Weights of a small transformer language model: an embedding shortcut.
Each number is 500 + 50 x the weight over the matrix's rms, rounded and kept within 0 to 999. Layers, rows and columns count from 0. Numbers have three digits each.

# layer 7 MLP up, 256x64, rms 0.29, rows 0-213, columns 0-63
580428419560569463603525515487493472513458482418406492509586541475530538516534461531582496491516462525403553585508594556514572447541530411560524481539483526464507520510548351481478413395521528
527447519575547504564483440522493581416481421381466542567554530457588523470531478525599529456496491556522516537510504480396516482475489431514557580505538515446496502548478380529444457529424438
537411544546472427509488557520519379549490560515460489465441603479538476481567485458436447513436466488381484519459512547532490506551544484412488487589581465499488448642595516562447546419477481
438511566470518448514533509493466460548528520467555478425522559516478489524506468572522465467522417482428510604486583498586554433491474472502380419514536562518509483549511443498458554472524452
465454552422544487478506505385520454510408509485508492480497498488438607515510501546423448611499513458529435374522522521439502495498541416528473438535508493571571625497533406547493461564516491
537427410483567405528460511412463444551426558440411536591424516461494536471494515520587510525411448541459457513437532510446466520478529460591534472479548563496500529515551446523505585468494469
544462542531591426497500548487560487513565538444461444560451451566411468459474432492476611496580467456482442515436499404563478596545502503545504431490546457513455519521587578558507510359528552
499531512479551506548504476546556593434424484522556430456442533539623513543501524423444521537505527465432453521506549448449530459491491435614507509450498509529476540546534495517481522491557586
551485616546483531587518455621496557458503479451532509573536477465452479539454585547512545478478493532500488499494463494460461550599497467574482437502531540608554604471533528566486515490448445
513525572486513446598422536466488548515439494540434412534533522440584550441517534507582537409548497499494559506539484436443500491558499474489520505452511498484532594482566441528510542440445559
485529529566538473556463440565437482521435532453469498560499466484574463481658512495538516482444614447472372427379511478465554345504530452484486501506531573591453451536568494603444530500481485
432495478494514511579432434497486444434552488543420481525504524394563476471497417464496485583548596527415411381373528454448504495512481450454383493459496500517528523529485506493524544494497454
421434498516513436539586550514501507487453559446574456585525466475562667391635494491511485579545520511488415463436512521497486512521479526407518514549460505602513550521550478502525472461560547
517454604608591516509449492519646526577498525470516533507533463580552553348502474493591544553409560466423374525500535482470431446507544461574491457503496562513513473455484504514487441500496553
558519602491486486560490457555601494475523580488535516540468468526532536585527430565489554583458470634489489428438484474450516491586515488518527455586548545582529569512547556481419524513527606
565482461450591518561476569509542555455573538472573500565456519520502494484518458591547495428547579482413492559530597450509615554527473449440501441527568443573493508452518531578498554594484467
431513525556489482478529495595456508573507529503459509535472482528531449517639482538562543519498541536432488568381562488552518485591437555448495532512552534523541483518483564508477492432482505
488520502502423546549518425437575525470523543535565477452502524391476475473549464511549505535474572430483434505538584463468436526494566500484483501557462547460488489469473537541575433433429525
547391598576479483474579557514574527534485430411528508432611546377441444520575545522506568516537507432513455534518470504558512534584390425510509457441540466490586491476518467648476494421415581
461468460468435391583491503516602516459505516442458477578461462528547468408507541534553491445534502462464557511513542546556533570584529420543486514571524534549454458420457441565482484517512549
553472532442500364468446510488483444485519549439445558478516588454492542506588468512564480525502529546528524571566540447470394436521511498430469516540575512535527468460497507607536455503462545
505484535595461588513472477486500432579501480407492538493478484497592470476512445543479542469483498420396440544498480455534491536503436486497512497495483592609484502425457534474480442487339562
390576524518459474517517476504550538563510506455429512583464497475505409476427525446580510499483568445456495540475446566512491479600491479453399501544493479437557501494495441555521527509437534
576440473472491546571507495568584401419499516432460423461415549481515462555420434454689520500489481456441473463473603569468458529589571407494499360583477527565507506597483491518392504486501503
527456498500541490526449514510434509463464601517474577506505557463547487490475509494460405504567545529522488488503543388576520568514457513526532442518512482570454553451489528482540505576432584
523490530516544515486606463562453489454452500529417519454501514432619489566540440516612507585454498416436444508430540541447524501527585514358502517545538536576470516511533465464427510454411491
551478506586447422617532367506526490383503506486420500498494577493464437519536520524578555423504464473476492515534557482457457507471425426473449529409495450546471524527492415548583327438444498
401582500512538443558515489533472435542404515444491501535482538562611514459508465564473443445426401575583519563481482497487586434589425506501445412442569548436467462583527477533516458475506490
402538508569554435447556451462536421463448516484540443505407518454485451482503494503504634503399600564445468487438521416467592582460500586498496535572488548518457485502568505486470479518479454
495508504557535446498493462455461475507465472400469584412461592365518610521515469501473486427503431541485525401518433515381506512512544456513457470512484453464525502564568407584509505427573608
373457462503463530504529473497501526502414551476438477498446537472476533508620502496524492522505529508489510507479542540574560524582423526488539491443457575571506493537466530411508462495561548
502511557541437504458559489496465569527510470525452578498458465472463517524503470498554533601412438540514423440476500457543455459440486469478432530481509475562454563549598469486532522468454518
489441507569445408575529473477429460445454495459553483500478546567493505505502476490546419588578456482532377485504464464531510457484402510489489430546492539508498408461477542496403524404522541
474387491480486479543483428494502529545436474507362481485553461506578494549533490502521579555533520550503493580462603478460505455532439442483466486579521578555505587440524506490506468400481537
549453471555471532495605512434569488509570461506521580504581533587510492579604552420496537507428487545482519557478571420511526522494484448412516433565596522535474465463579483472532442494457524
477550499616488492506493432547539614538487450411565583451498539522556528490602519602579528502543402491512549478470620433388537498466493506489430517546570532540574555470568514601469416473487542
513509600493486488470497512504586498530501504477534520521513490549524440418530461571494461547481536467511519447536544532523555445571465450519509570592528570518505538562465460498441541485490617
490442575511459526537438446540514403563453571502560490520474566472505489486439409585535653532523527502335460574568482460534468483544503401549518471555550489496523459563457481614479548551469481
540481487542517540494537520442458467433467481472479542529631463405558459421527444484444418560440526522419586485482463527511505534499486481455443454471552442427547532457528484446481543527455554
456445506480463529555461467475457576532485508464451485538469530507478495546452390521519538438506631472551539484522531537481574555499450485400532478533553564466528470525545463601538526522457601
462509591449505526505556407503563502520527543470497508529539525522517465460464430561488493524383523481453459395580496558465555562494486520492529484500505453530470522525545452528488409438440457
571538507461484484495536476461492492479431536520518490478521490527497478533489483508521490558514572501462419527514545541433529494533475484456472366418535499521501441583494480586471418481526502
471470536579545479544463506596530509506557523475527334489446530513529455409629501506553559433421474514457540509468582467476511527435539465481542405600443498457494508526553429590493508517303518
420402555464562533465530514473451537481545573441483397538539498543483524455564535493472434551459498536502512555499565449547513573517490429579488423510450496498511575508588473466430495519449493
437479433531494443427508521509538492472565503435472504447458501498506538450476472516479552409506468420512459481526522527459465557499443518481472523521541543499497520495492466526506521509453428
543446451515489400525464571443481556572435556518485485521571522445553551509514562424454592461496486508510452461481444552508557504445430466464394442550499430528470485460464507548477481503507555
474483501555472441467448486587409459457613456368539445400508572432464461463559541590531533501573529478478479445551528498555518417432490503488407457487476546506499576483505455489431541446492422
428526446521511486539472495523472531518492515466497513519461594515616501490541379490526486565502466512491372463440539410421484507454445521559491377471477463613510548530461470530502450598552477
541443445604556494513561484508463463470476510476455472498416560468478494474519520435513540532447451509470351500491508449406527436498427558421506551500427517504457560488547588522454510464368511
444414523497462426556532546441434516489467491473374384493457516539545637502536478642528506511509503494492513403511476493486488564514479446557512493421493479489503470467573531546464466572527484
550468535467428496482522458510551502561579483478489477549554543515512500513566460470551480545526462490478598472534591474532508481579448403513482444447524425499384579483560464553347538485501558
416510518549474528488522441549485367535477492526542421474511483542490460562494523459541540519533479523425475544475469523468436576519492493538497414458517589545600454617463503503433517431465563
492457580487447464547469518460438508520571539330542405448461517547497524387620486628499539557447492478451482465459460506491503499467541476522436314592536624536497427431555540518479444415393529
477491531552437478616507490575531574499434488463550431534435508457542539568481518593524528578511513582435553430490514418437488493519515449555493535536403521477501445495514518576458432480491564
497443541517450468481491460372500574540458515521468481506401512499512497493512487619559455551400497484437509476455496530398554506482495474502487414608565599459451499488608511488437531482482573
448518516495500449481570582414594504454503583509509396465534518493454469435513349465543522566551519563505493475500493382489551526556495469571566454511556555430543606540501467559463551503442502
519458526445405470513530445492533473458467523507539508544489498534579548414514468506603621573446480516477462511523515521553492512440518410500500511475527444436609487533563469592435475504527489
536506488543488490590533478570488467549499547438475585496477506450504551475534574509458544467496542456424495375482591514574468392489410534378515496537531437496454463538507515481553502491447473
490475542579536456446528490411546487563426514469502527554395548511634534467583472433501595592428526566414516481485483494527554511530447496471517415645557481488459483539491511508523625516453500
440457560482552519418480506477480436467300516409434558539483557471606533447583509559539601537540535572518457457497475477501618477518522504537565507472556549491497475521440504523455452453433492
528433453476489485517490450550453483524465529472490529487466497536568467552484466520528500440487451414419422467440631528456528487502470468492508495573597535491456557477488453581521528354450554
389460520533466518492582519474548444500455571471422503581507533430530430492561544525451510544455518535586502544491499528542475537478527444547504499437474504450479452594522498529447551471483556
472462583549510459587531523511593374473498502452490449589467556473472460552446381489570563494556520450473437446527500577481437540561450449508519505505507473515477532490465442472433556555458482
423455488511514427559455438468461533498387565506485464573381514461560528436604492540611509564504442472539453475455549448426579510494478490448517396467482526532506512481613474544547509544488468
447522530516424493524549489508470532505423590559467398510369458453449546455645497561552451528412479476456530497455504397465552550483505412449481543517544561449468521500595506511489421494520536
438464516501544462512461509474570369496422512501410421431396519494493493434574441528530557517483499582482501488540605435404573547463500517516506516529485538483498572499510529506491560447504583
422396563580605467483551437451552363468491527397545457416474629550523504481514489486558621520622519440417428518448561528482585597472571486442477464547474499490532597503498502455459522504463525
496501642565502543533458456612474443438493614382460488580505500477551497516430486585507543516442498533403463361463504522534521494593523447517396530478612468516574516526496586602443473470459601
528346543527596511510495581381619478461527503480478382538538615535538486477501543473505481517580574495555538444482461385524463521481475416499462420534507490563551532480533460534442523540478514
508469547612568438524551554442533412505536584521469472502540466569548472376482555442553544554541561524549460423439482539538449578520516430526470483566504557506577590481561417528491595498484443
421482521552527538465494421524444564531504544507449510478518530523571539426496445466457475494446513445487540412458525451489543463456541488436493497474491621502523540471488499471534454497530555
463456537486475491503553565463621451599473533476564476505405470410510484443463513587541406461432479521553522497413501462411495460493507438446465423496576548583493443504490524436534522574514519
551448517470481483566685513535572538563521549456492601422557600525551487495564507515554478500416478436358428456542455480509511509557531371512474585525466523515557476517520487489480546532468536
539452612490547525500525394453456448506448496525565545523502531483547470452486488496539502516492493527553454433503506499577514510489531522568440439508544535560453472382569530554558511505486512
484471504553483479497551554467526473554546567467422568443482451566561629453549561556558422600423533489434495509552480498496597448536524468633479461471472535531507544460496454488429527508467503
508496495512500487457568518484494500539562465453540474499545514544473479480517490450581535589508461483529427410538512515523490537532496468580530421471455424566468522551633391481492473455487476
463535444540487500463468434521520386312520538408436424531553448557575400450458450481490469541532414486488493461379517480510502471500541415491399497508598518563586480488547523531515449461396462
521540478521479562494435394495484496485500439466484584484380596524487542458447417472528474569491492531541411466479537506437475491516513566451477473518481485521470508586445497549517512499449480
489517522531552430518454594444617622455532537490494529487486469438439507427491479622536461577475567606477434364386514514457504418575433472470393515492558570462466545439493499461528533536459516
430441493654482473530576477571636418458354518397545543478485517449626484477574488508588559560528453613396506453460576470523549476510463466521431515423473512459509461541460451498470418557343439
450517521484540559637587407520456579513466592485465461530506543431608517465458509532538547553482479468500467454448538525507563536472443514454394498402518563542537547410489547474527450581548523
543289507540576523662575443565589516537487448415449523516473508537530449414471459565568447465469481411453505397580553516470485551564409428509366459524544477524411495505456536448537409503547543
543511453464468503649519418563495480523508459467513557537507591510533512517481541439515547470447504490428381448488491504414550455488500445466457542461519445521528491496516460572509475493479506
456474539543486592560583526562529516479438517453450494539401481481515427523601588508507504522503445477430454509520520428573519560521479433443442536400560543547552452590564429437537509404356458
452463502555427524576606501498523515561445505522563425587458524475613503488579505488459441573485510516465458418523460469519547521463468420467407538525526547504524518619440443550451533514521474
493510474557484511500539534496487508405441494511495518538519577422562531535487399495463435493458442426536426428551447459470470520467526436487466559516415507544447552416532469549454558512479608
451541617588516453525543483495499407476456509511580347541520462589449499505499501512520478455517520524585463410421497488435426522539443508494471469574499500458503456510527435573522432518413529
476517475521495521437474430492464563553487561499461495539481440432553561452489490449611496495482510516464473477504530566538485517513493509460510540488555569461432557487542532475485475480557519
581498506508611472435491486507510464492543484522477416474390430500437442549527449515512542489407413446507512509462510421490495445544517477503437368519462579543544485554602430538529394401497510
452422496510488592664512510526470514563470477456402461504521449418470462488510488449537531437494502494560496478477441455522506450544494474543514396595519492616531586550571500510445545393397508
446443549564579463491425518551570457424476513496522444557562494561440473448461503561472498484551545508430444465481576508507531522501471531450536415472512522629447566541560533531529518492476439
554466486534540545455430411416459492455450476442404551506570505496446447532503556502550449521447477572469457534393534430469540596499513477463526528567513536422515537541623438502519420454309505
470474561550495532552550502508527509490564540396493436446547597389530574496470478518527589524415546578448473457543474521469547499583469541531525400462448519516579449513557487501468376493535585
380508495502456460558461451479479482524563587459506475429412603432521454470605430480484493514520471546409443527497433464496517461560477518486472433495591439491558485491503476616409425502531499
568520544464478550482466499615471535508491500472487428432471510482502494454561419504452512490447428511508564462488466416433492468627497498448545518521536509520659527553507491522474429529484531
472439522528553514477521498418437480566447473497472380437530438457525477480476466486436454567475529514521525522543505434430510476494499508504402462478561533416602440568484390503496483403483557
434376496496435494567480504473501527524512468427503490509461479470438435495576483599592479617521525461467453538459476483468574575515523492427433419484595514486454462516493462515538524500572516
575472490512571548471570527466499588474501574529453511448474561499514481544485581501448415508464548413477435512528560410510558583511437502462526491454492499443511557527469439468557490502501531
520508505482472554520484490576429419506461527423496430509430438404576480468460458502444528488472403473450496475552581537490566489588445460489445438488421488529515462508486543556482564473490589
411408524465439515524554507491554514469344485337586531463395535481628497468514439561547534572448471470454521462559541449583586496496523435526557459518526525550595499568528472439480530444397484
480543461556412482608467509499501504546438458401512537500456456454498452559517430494516584615484529538426428468498500432529638491563497461573520412468550506504573492548492467527459490443503527
539459449542504543627645370545485515416395533496510499465414584461543438558538450423658536609483536437477399439490575411414441506475486528456459498476492544539515536611547427580517506419384467
524515549501513537506529481536528500533463490536544439532471459559500585556525498559561579552473458558482380470583472539453591499546520487429451541470471491528535539562473482548449459514409522
478446478514567559545513518454457479520540523467518566530463479458506565532516462469557494507455522531419527556460485464530469343469504499495471499508483490485513545546524528526520523483483577
492388494469405469587524459520492473543449496469450507394420538536625478492546489487595560550498447472395476469555545458452527644488494458528472448516526423494623465536617466473447459471458492
481506503550513394466470450464469502464520496489420475590520558442409608478517521381561487512463533443525444538378475462593504516537490538504465532481580444526483536528491457529423495489427547
518495600465574437530493520465513485544500486465572568517526553399477510524467426530534609447563492448487423585466564514432540456594496516489446436535577488488610529476576509523544470537509478
527506498516464542493468514509529429466514504525518474557449470510417499540428452501590510551419472493482468478468502600490549434497485508507426473589537525587482470487482503514414489435431536
587495475466565478630530435549602467475490470359487436477466508540489520440423482490552384481449474484497509461476590447472437511528348479493333490549498503490498575478430552532528423506446562
497404577537532481490544425454493527513528481531497500454425413561598522522558503587472520551513592555497517464453619489505493545516469414534482479547520549616471461533549475395491475581377517
498502540481490458536542539451472438429507551449453484540483466489509455370475451595426591601517537413443376557520533486480583530463402513484376459562469444471561471505530518495492534453486455
492459633610503530540459478469472416514521550519483516539464460557503506441561467438573522540491461447432566497405522574514491376568428468538507501522501537511514536472480492483493454483426506
443455488437522452507424486449568443419430481463510485492477505481568461468464455623543461541526554624468392541363570501385555563527485511461374491550577497542498486519475509472405477456388577
612436548474514497509427508521568509519501460456521441573416492494555498572592535495643533478464498506484561471522565433396462414490469446437542430507547467555442492504535514484452468481489558
485492580500599424466538408514511500444517557508482421487523541459559620473475462518538555439496507581539525515450552473424450517479465518525441419552440559530569517450473550545471504589485458
540441526456457397534496496529443539518507570520537409601479578533450546480543537605559472569471509526487523496520446546429482443474570430568465437522513497505432508430500530521459555501488567
500484449476494414458567478464502499352477488461492428436504518508453542495503475656425503527474573447492431514543522392439481568512508488548449501462523554453470566480480532498412492473524568
354445588507574461510524521575581452478513528482520488570484532549540500483465562494514481550462521438467505456511558509589542525437489457510532381509468496538475536525535482497434491459475503
530470589472539561543507551448478559491476567495538542478425542428521495451502489633423599444468482573501526425511544455518539433577474495543389519530499480604486551505478579467507451408498475
551535542605490473458444513582536485533483554492439578489502601480680518508526478486571576469473520458549469479394487560449508445516535491514506437607540569669523556522465525534388493493464565
541548546573506459508583447546541480476496488454479568483473475433475492536498485518512612452531445428500506514512609455447540451529367436487452543431606534481579483489505439611449518457527541
525428466524454535509494474544518507480511533465519493485508449500569498460554446465446558543526430569359496439470480376534571571497557463493431516611540483504623478489519523420415534405477448
524473540472540504562589538527524519496516580462555575415479548465528530505420529474456574515506487489502525446472516449466591511569557451612481419518509570600613597483571516487471526420498503
422550532485547496510533529478562551500460512403562493555454473428489511413567398455520552526402525596404444443498506487536478464530540498517435515529535499497589537565545525572523481555506489
411497527527474462528422408490544514551507463476506472439425572447553530472509440471568562505539561424534587547427534445460478474512570424443419433463455539583443469388504504499524510498437533
494519513642536455550402490520638508509449508389495479520498547542564478508544504577616494450452499512513485470459514476479447512477560486563447377406526605545578452546434502423555550497484491
508510516480432465456557409475580449466497504458433501465385494460412529539469421446461480562482466482452457495557602465495469416491428513551537504483552558443576549433491441536430522481475502
518414471574490468392480498506403560487518528499408457486525531487386518468495474541466541470508518557548549527410466450522501593537478514424511495510570492479526530455521527521521514538519545
476533557438470439591566445491612417551501456500529504485458549423564560524513487461501526553448522556497515450558570491498530488550525476524549454483435490554431568573494572492516516480574570
551493457588537480472547479563484464406522482543550502456456492432579576524457450522450436579480602458392515435488465485500498460463418430420515463476502562572497494498547480535576445519463553
490459537559429488545559419441505562411524481511480505496509498504589548540495447526507496411511586525531312499476514402467494553500438467460528491493512490484511565485489535489458552441475518
520503478464535465515569486451547460523578570408452459487452447469502478506458400521480551523500496542500433428481495496499500461465414512484531505470434518563438504469500473563483567519528492
441444553560507504464565483471509498530442539588519473530441515502608565537509459523501618513517494509533496510527556500459434555543514458535499435522475584611500515529531524512479597542470464
433494588499537543560515576583476548544505514490415457597545510498489498411553578441547528546471545547437509496368535467515517483563481535504519446566565594462582544470455503528453516482481576
543394544545550511483606478377532462607521595485477501406430520414585499472513518563557557616425448522350491439549450430545559549476508494525460502495518572518463459414598473477442504524447485
480502545497511447600479527433447436516461487383493403453358538485466490426440457465605545445384563582458472478483522458461482574494513499533531487560555613460583636491655411453502528468473548
557477545471502462457444413400506568480395522494476551598498511462480603460514494556499527585449488510433501486498484475478563569540520503506436517462494507462465518378558485525499382497425503
430543564496481490478511498529491424478488505445482369436536555509492508478502441458478525481506566557490399536447558557513604461556515441517432495529522485437544494521532424471419595497507461
446550557508553370578484487499515502404447498410439491434415487509491505417616465487437530546366531578427540445489526374496517480517480551504512377481506525509584543554535487505453498411403523
536513426583531526531545395604444396530526541489468532501513597405514480495460487448520525507536558510418402437468469471470536546413466457410519547504545551457542550467541465435545536512408529
397485580511509472454661500488472489456474565439491372528533523478565503376513497510527584535494555573513507551474544436518575602515502505458430470537484563545448462565505480535506488527502536
525453469564458475501556441566460381534541509460448563447403496531477497545561447423488534443498588499422465490466436439580493501495494485449487498458490505542514518522557581415504467533451509
536540424495458453467520468520582501469521544422513459472571534491582468522478439533448586476527516551437438525484547514523504548523437517572524464474619505457548505613521514511452489494541461
609472516449538554558548504569545461572533515491537629493464540590521456452469487585487571425570552516531422470417588368571499541501472410457467459533528535399466565582475470490442513541615521
507445464410579532454440464409497500437523545452529452489471603498584529459443538504432481458512555563527508477486547399455488497514433502530406405561522466580495487486513487529440458483455464
529467584493537518505543470585501460486527517457457490535587517460508523557470546520483670393496466475441497458537593521497506502575450437574473431502475467550554464509499517557449440445450584
438417451490493560509546435449480443471504468495457480409365491464460524471556500505474468493493491578483476458436489537520476488520440503506442471513544546527504512519506486550519405515526571
513400507583532500500478473448572510448468573530390560459481593526514470437512544535452507487468417429421516555501521539549464559589562422577541457496529504494550455578548498527536516461429524
550507526488520431462447457483565481413439432471538450467417448575539521459540472521443462506504502494567513447491556499452464427615529473495480532486601511513562542520464427523484523490466519
516439478585559467636461413538476452444369465528458418521449446490476473447505368568632478520465526460537507533445548602405486476503487441445481493470482473501518547490465432506539388435482453
504521482516414508459496552506448409520517549453481477487526536540620530488517511579575488507494530441478480512545487466556456536491432538563561471528469448505549542482499533486475511419506551
562454528462522466472384425579422442476556502468542510541471498421443411459451570467455481492541459431519365466521522431511453460519425458497429408515442553514471554494492474557438461502469538
495491492568539499502507477524467558533452505512478478455569480502447569507529494596447463527507420482531469525449501478422506525555477536467523525518484562466598544534524460539475523493496516
506535497534485495443523461472580512503508547616475537537435485540541474369512512560561496519485549588448472470489486509461454445509458465398444468516492471544462522470558455523469465439569541
464457484528508446535575520344534456502407557526478493467537470476442574484497456539487497605494563500521476521505493449492515515434486337536474500465448525444478522511542428458440497486491529
501493463492508438440548445479589411468396516471459438521445509487498452389498570535435502538425492540427436473597478555536571514486489514495503501498544499549508482440548427476526472454488487
551496503475448548452551436551447472550527465502512487451466523505631526501498402444468438502483513479449434446461523525431521502491444498450438527517460507595458595548493499557473429522577556
496477490511457506516484475468489482433492450499518466533477553493558524582489532492514554448457509487547468462452404526496469514489577410456465527616495477531449474481469466489465518452497654
514472485505523460471403587568556377517449468468453472498533636467503487547457538447436453512405565458510565421405547493517522442511470475513561493540557485560481464567541510561438532444488528
432461540454557459510592558368531447594462549426547551480447524507563479434474557462575502511445555495411437526420537494518501654503505430568450435618380516435480478527445446513484529495479546
476446536466540479588516558377574463519531488547503498479426510528503539510528538504602543538471489392518444491429593505535517438468536434393392461614517544497400479480562482462559461481548534
493477498492480489507555415452540468374441445514420425507433562504570550575485449527590453545520547491512403525463573456484498529508455488421513474476420554465475510570597462537572448511509451
536478531469574513563430484457470518489365520505515547506517584564478453549596426515579531521506452531495509492592527482559428485482419502419472473498573522498573460500517534548517496537508497
447520437463584490419489536579475452421443541546496502399480479457523583537495419478491489556435514485453543524552535471478532550452495459474422438505436500499383509525566468560494446478371479
503544697537485513437521472467549477382486504461537461522563460514513570441474443485455469606463582511511516466490483532544568483502455471479477520565480613477512528468456548499370546509464560
537515433476516505539553450477544466538473471424493444444487485468517491476540495590472479488492594504479479435479501483493559480454453431433496515478468549460575463497538458470581422497521448
503539440452474516514505469535475520492455544521417501509409522493495443497524454476524465562531507478474420522506475484472455427455498373466511461502571449462457608591456425527570517441482484
512496513497488563487507429418538381603502516468570443505554583522490460500494482512510496420539573568429604524433495382517511642520467452492460455539480533517490483517468446523592551421505522
394504502529413546529501373492478475460509536511507427544543517533483495474482527451584561540424516493537501556553530404496505451479552442433490411498487528518453510571541503494489579534565496
430550542604520448577605442494543502414485559465505521532461551476576490386633533523554508544463498524479495483457531449526611489511531536448487533539467472560575482428538471555493476513454491
484481463496597406506459514491517473457583430431356511511541540538509474562485555482503506551427535536468453486555551406533556481507503494528477504595526552528537534544603446476534471503575618
455514544496541485528452564453450525607449563554545446545534423513565546378548535538476566440504506479481542573534536479466555513532457438594479416535489551518484499440551487523502494400508514
435494502480559462575438523584561437404482493440495456541520587421522549465457454446573564454510489461446496503529529560565544573555538343490471504605610502462475482617518438643493523519449517
494520433567497376590497492496507425602441511521445466537444538485502491560585373496628522470485530509427448521427515440447488458514485453493501467449465527525464555544572462556518454483516482
493510511629535427523479560440534557311482527548503540479443512539552607408501525551554597503496538477549430488455498485503473541543532454525444481609507479587519535451517582584517504439522478
500460452552599348463527457462528402564575596542400472482479507445520460498482451522577498550479635497496447513506583546498507545497507423492525438555525564487426575496480505427492486557563511
413513495452440441531502461545553487572562505522526475431499464458520458559440521503575516500550534511522444515536506431524557598463542533537420515493492540427476506471588456585561524461415519
499508644542519514511544531477567472544464611489485536549537632570527488517596406468635465612515590604439502475424523495405463465569460486427538448601545557558492445504559459540564574526502550
539555444592547400524518487474524502512557571479513550451427506515434475547578414489456476482494576522500507434488506454399493404539487480534479477454463548557466555517512479577566450482577494
416475513572474460592451487521513425518507453470512507555517530414449471397596448560461490478499520507495439475436560517512482500436517477500535442477461582545508508479557498509575572494435582
437517504451589427480526485459561423477497539373539502533567471554486436514476488517512479465525518561469459437566469484430652458502461492489501439494553527586536489476483453458501523383442482
477487569511470443470465389529496492532487488433495480380453499485542586439522412563589520487492514524494465548519524516564553512520458520420451547442541609544502492483472398468488428413429520
537543509540487507669475548431557439463495522498516471449475531514491473444523547449601527499438464461497272380521497474487474431525416470385490563534582617460557445486576546500572603484434558
483534485494513484588432528554543470432453522521475515472540437562525483534451478420502464518540442568510453498458506487458490519554473490494469461452509563545581454427587568578505552433355551
444500502529499461470480451531516458525587521465475507455423490543478420508523462567565524586472531546407467490458567554483505471551533564470497516559583539509517492447523558443418472479484508
436535530521542528487539441470569492478444479450509469551452514534453539584461560624436455474440506443447357464420557452477559476423475462470418477601510513495475519526435441496413526492429476
507529548501440480574476451485575495420507565474453522425362529491536508514579496501469545526492530428541500523488540512415497508515502513486459498532460441539520472430479470494436511453549571
453471468531468432590559547480578420499528564486431375430451609552598446405465454480501458442455400502511474504519470502530559506554556424459594473510546423507454537496552429572481474523486528
402461541487470478608614478551497489566532503511481512526452555571527503563433556503564466511491551572508468486452455536510476470548424519503423541516574476495515474460545446499489554463513498
461472481622546344546553428532615486550455572407495428554561548507425487388600462541567514504376553409451532505492486463561418494536494454570437507530520628559456607497436575518513493533519504
504512489523565548542584519569565517512518556458405461536479433523556556570503462472493508454503454625530425552543436421436423493568556466441470522491566518488570536553548531475483555509449515
474504574617590444579485522550591417442522575414460510545499420453435388499511599550515558408409600468462491451501443449526546497512423539531454544602456552442539513496499554489550482450443526
473451596600472472371507554595511500511598510409491557537470549528629366445540492601529556483566540528428493489381581509514635493564451426537400480474500486455479449429485485626520511451458445
491501456566508551527517437553443532516567478526523427513530550616559448565476473540523475528482447451447530480464446497476444478549501535477467407534482517485506536534460536517566550523464576
483478520507508397563393544506506523414408568504489514518579540429531561469505531538559457551482612468567435546409552433508530519488485461470470511562415496419444492414521567572489496446449504
527516490552506450588534503532631530505520473504551520548611560490501535518577496485490552509415489542410607478456536512457571581526491343450474466541499498461533478495579348580532470504526633
459495557584548425505507579449534479492485513469577592540515547473500457530555453497571610441493493549436522416510588441500497488514495469597579462536543497564594552461400507635473661509520454
494424471526454520521449455586480525520516471508537463409439429474485534544517514483531426536540484479499547489437543474498417529605406476514469511471487542490477487563483517531507510467495529
501475538507571515587428435403465512506507464442446449568465462502601516421611435495486461534543509412529477474433484524520519489465529488408422492563428527542499565520472496543535530527511467
450445420529611470507547503516514498373488509474499500478439600507579581454489454491461530483510473491525502531534504462435499509557490464441551516484570546451550428576465547531465549543542470
424512428490580509526548536421579477490479578577521562525462514577498521562458525494506570536461420503451406516442620471508524499489480468509505509479465468502466473504511439481490463498541505
502445570471565483571609539510538439517474525427503490522566508557459549459579514465501515526534537440539503513462460504556593395577458522438466392554454555586554514537528471495497511360472611
444419507556472486517515513402508486547510543549461426491427447486414500561510504521433532597490482493473523494440521490445563436544431477495540505590466492612519562500566484467483447424501482
360481518511472488498518397560468480456468501452541514492457519585461536480551474429515572478361507579560438557455460521569507467499470467511428474578472461498506503493524472515500517525543596
587507530586530495597517434538539433497544480506438422543525490484542605536506578527570587412463533577411514415471593481424466502605460480460365526531572553455467544441631599491460563439421556
509557480508532486483558436419478535499517484530473499448452530478504565524505505566468495537478527480479528548515513505517459557551485508561525489533573564504592492452484552553386446419463560
528532459496511578519497382413532476443473589456467470534544468543563465545515507588468539588512577518553375433560457416486508486523560441460479455531486532441583484484447483526528472456426475
413506462447581474503500501579470440494618590517480590544505588473454487463456495500503547467493446504465577480547472511444543534521538438496353451516560578523496522449415456488497366506569483
467496508512473545547516402387461467601550479497468422507515593504538525488498509509559503483517532435430545414540491435497581522445474483484454491505501575466561480455488525484574572479488491
554507559585537556559529463563512433494510469493525501525518494475461416495480492460537504535529540452542539509451514517562515561599502485573489435545418468628468534462537452596489510526441553
536398483479452495515472525407443436617521505515485527462416547495602445454520552482596540555545421491482428473512441443474497483514441480403421385519518474467588516514508449505538478497466508
536464535623625478530481512558526431425470499464513539415488562440484557540485511515549549492465492425570411453433545440489488481497488496590525468506649483460527509539506507487474624411505461
498561450522543454495488460559507493526494577508498397502510522515591442481450482492545420505497520497415450420524526455540482515518457551474439357463512484515536517471452543561485488554459470
511491520489495466546543432489505510495561538489486432424561499523540516473483530468553490487522505551419357471464509435481497612570508507521470408467476527514472496503476531552450487532514446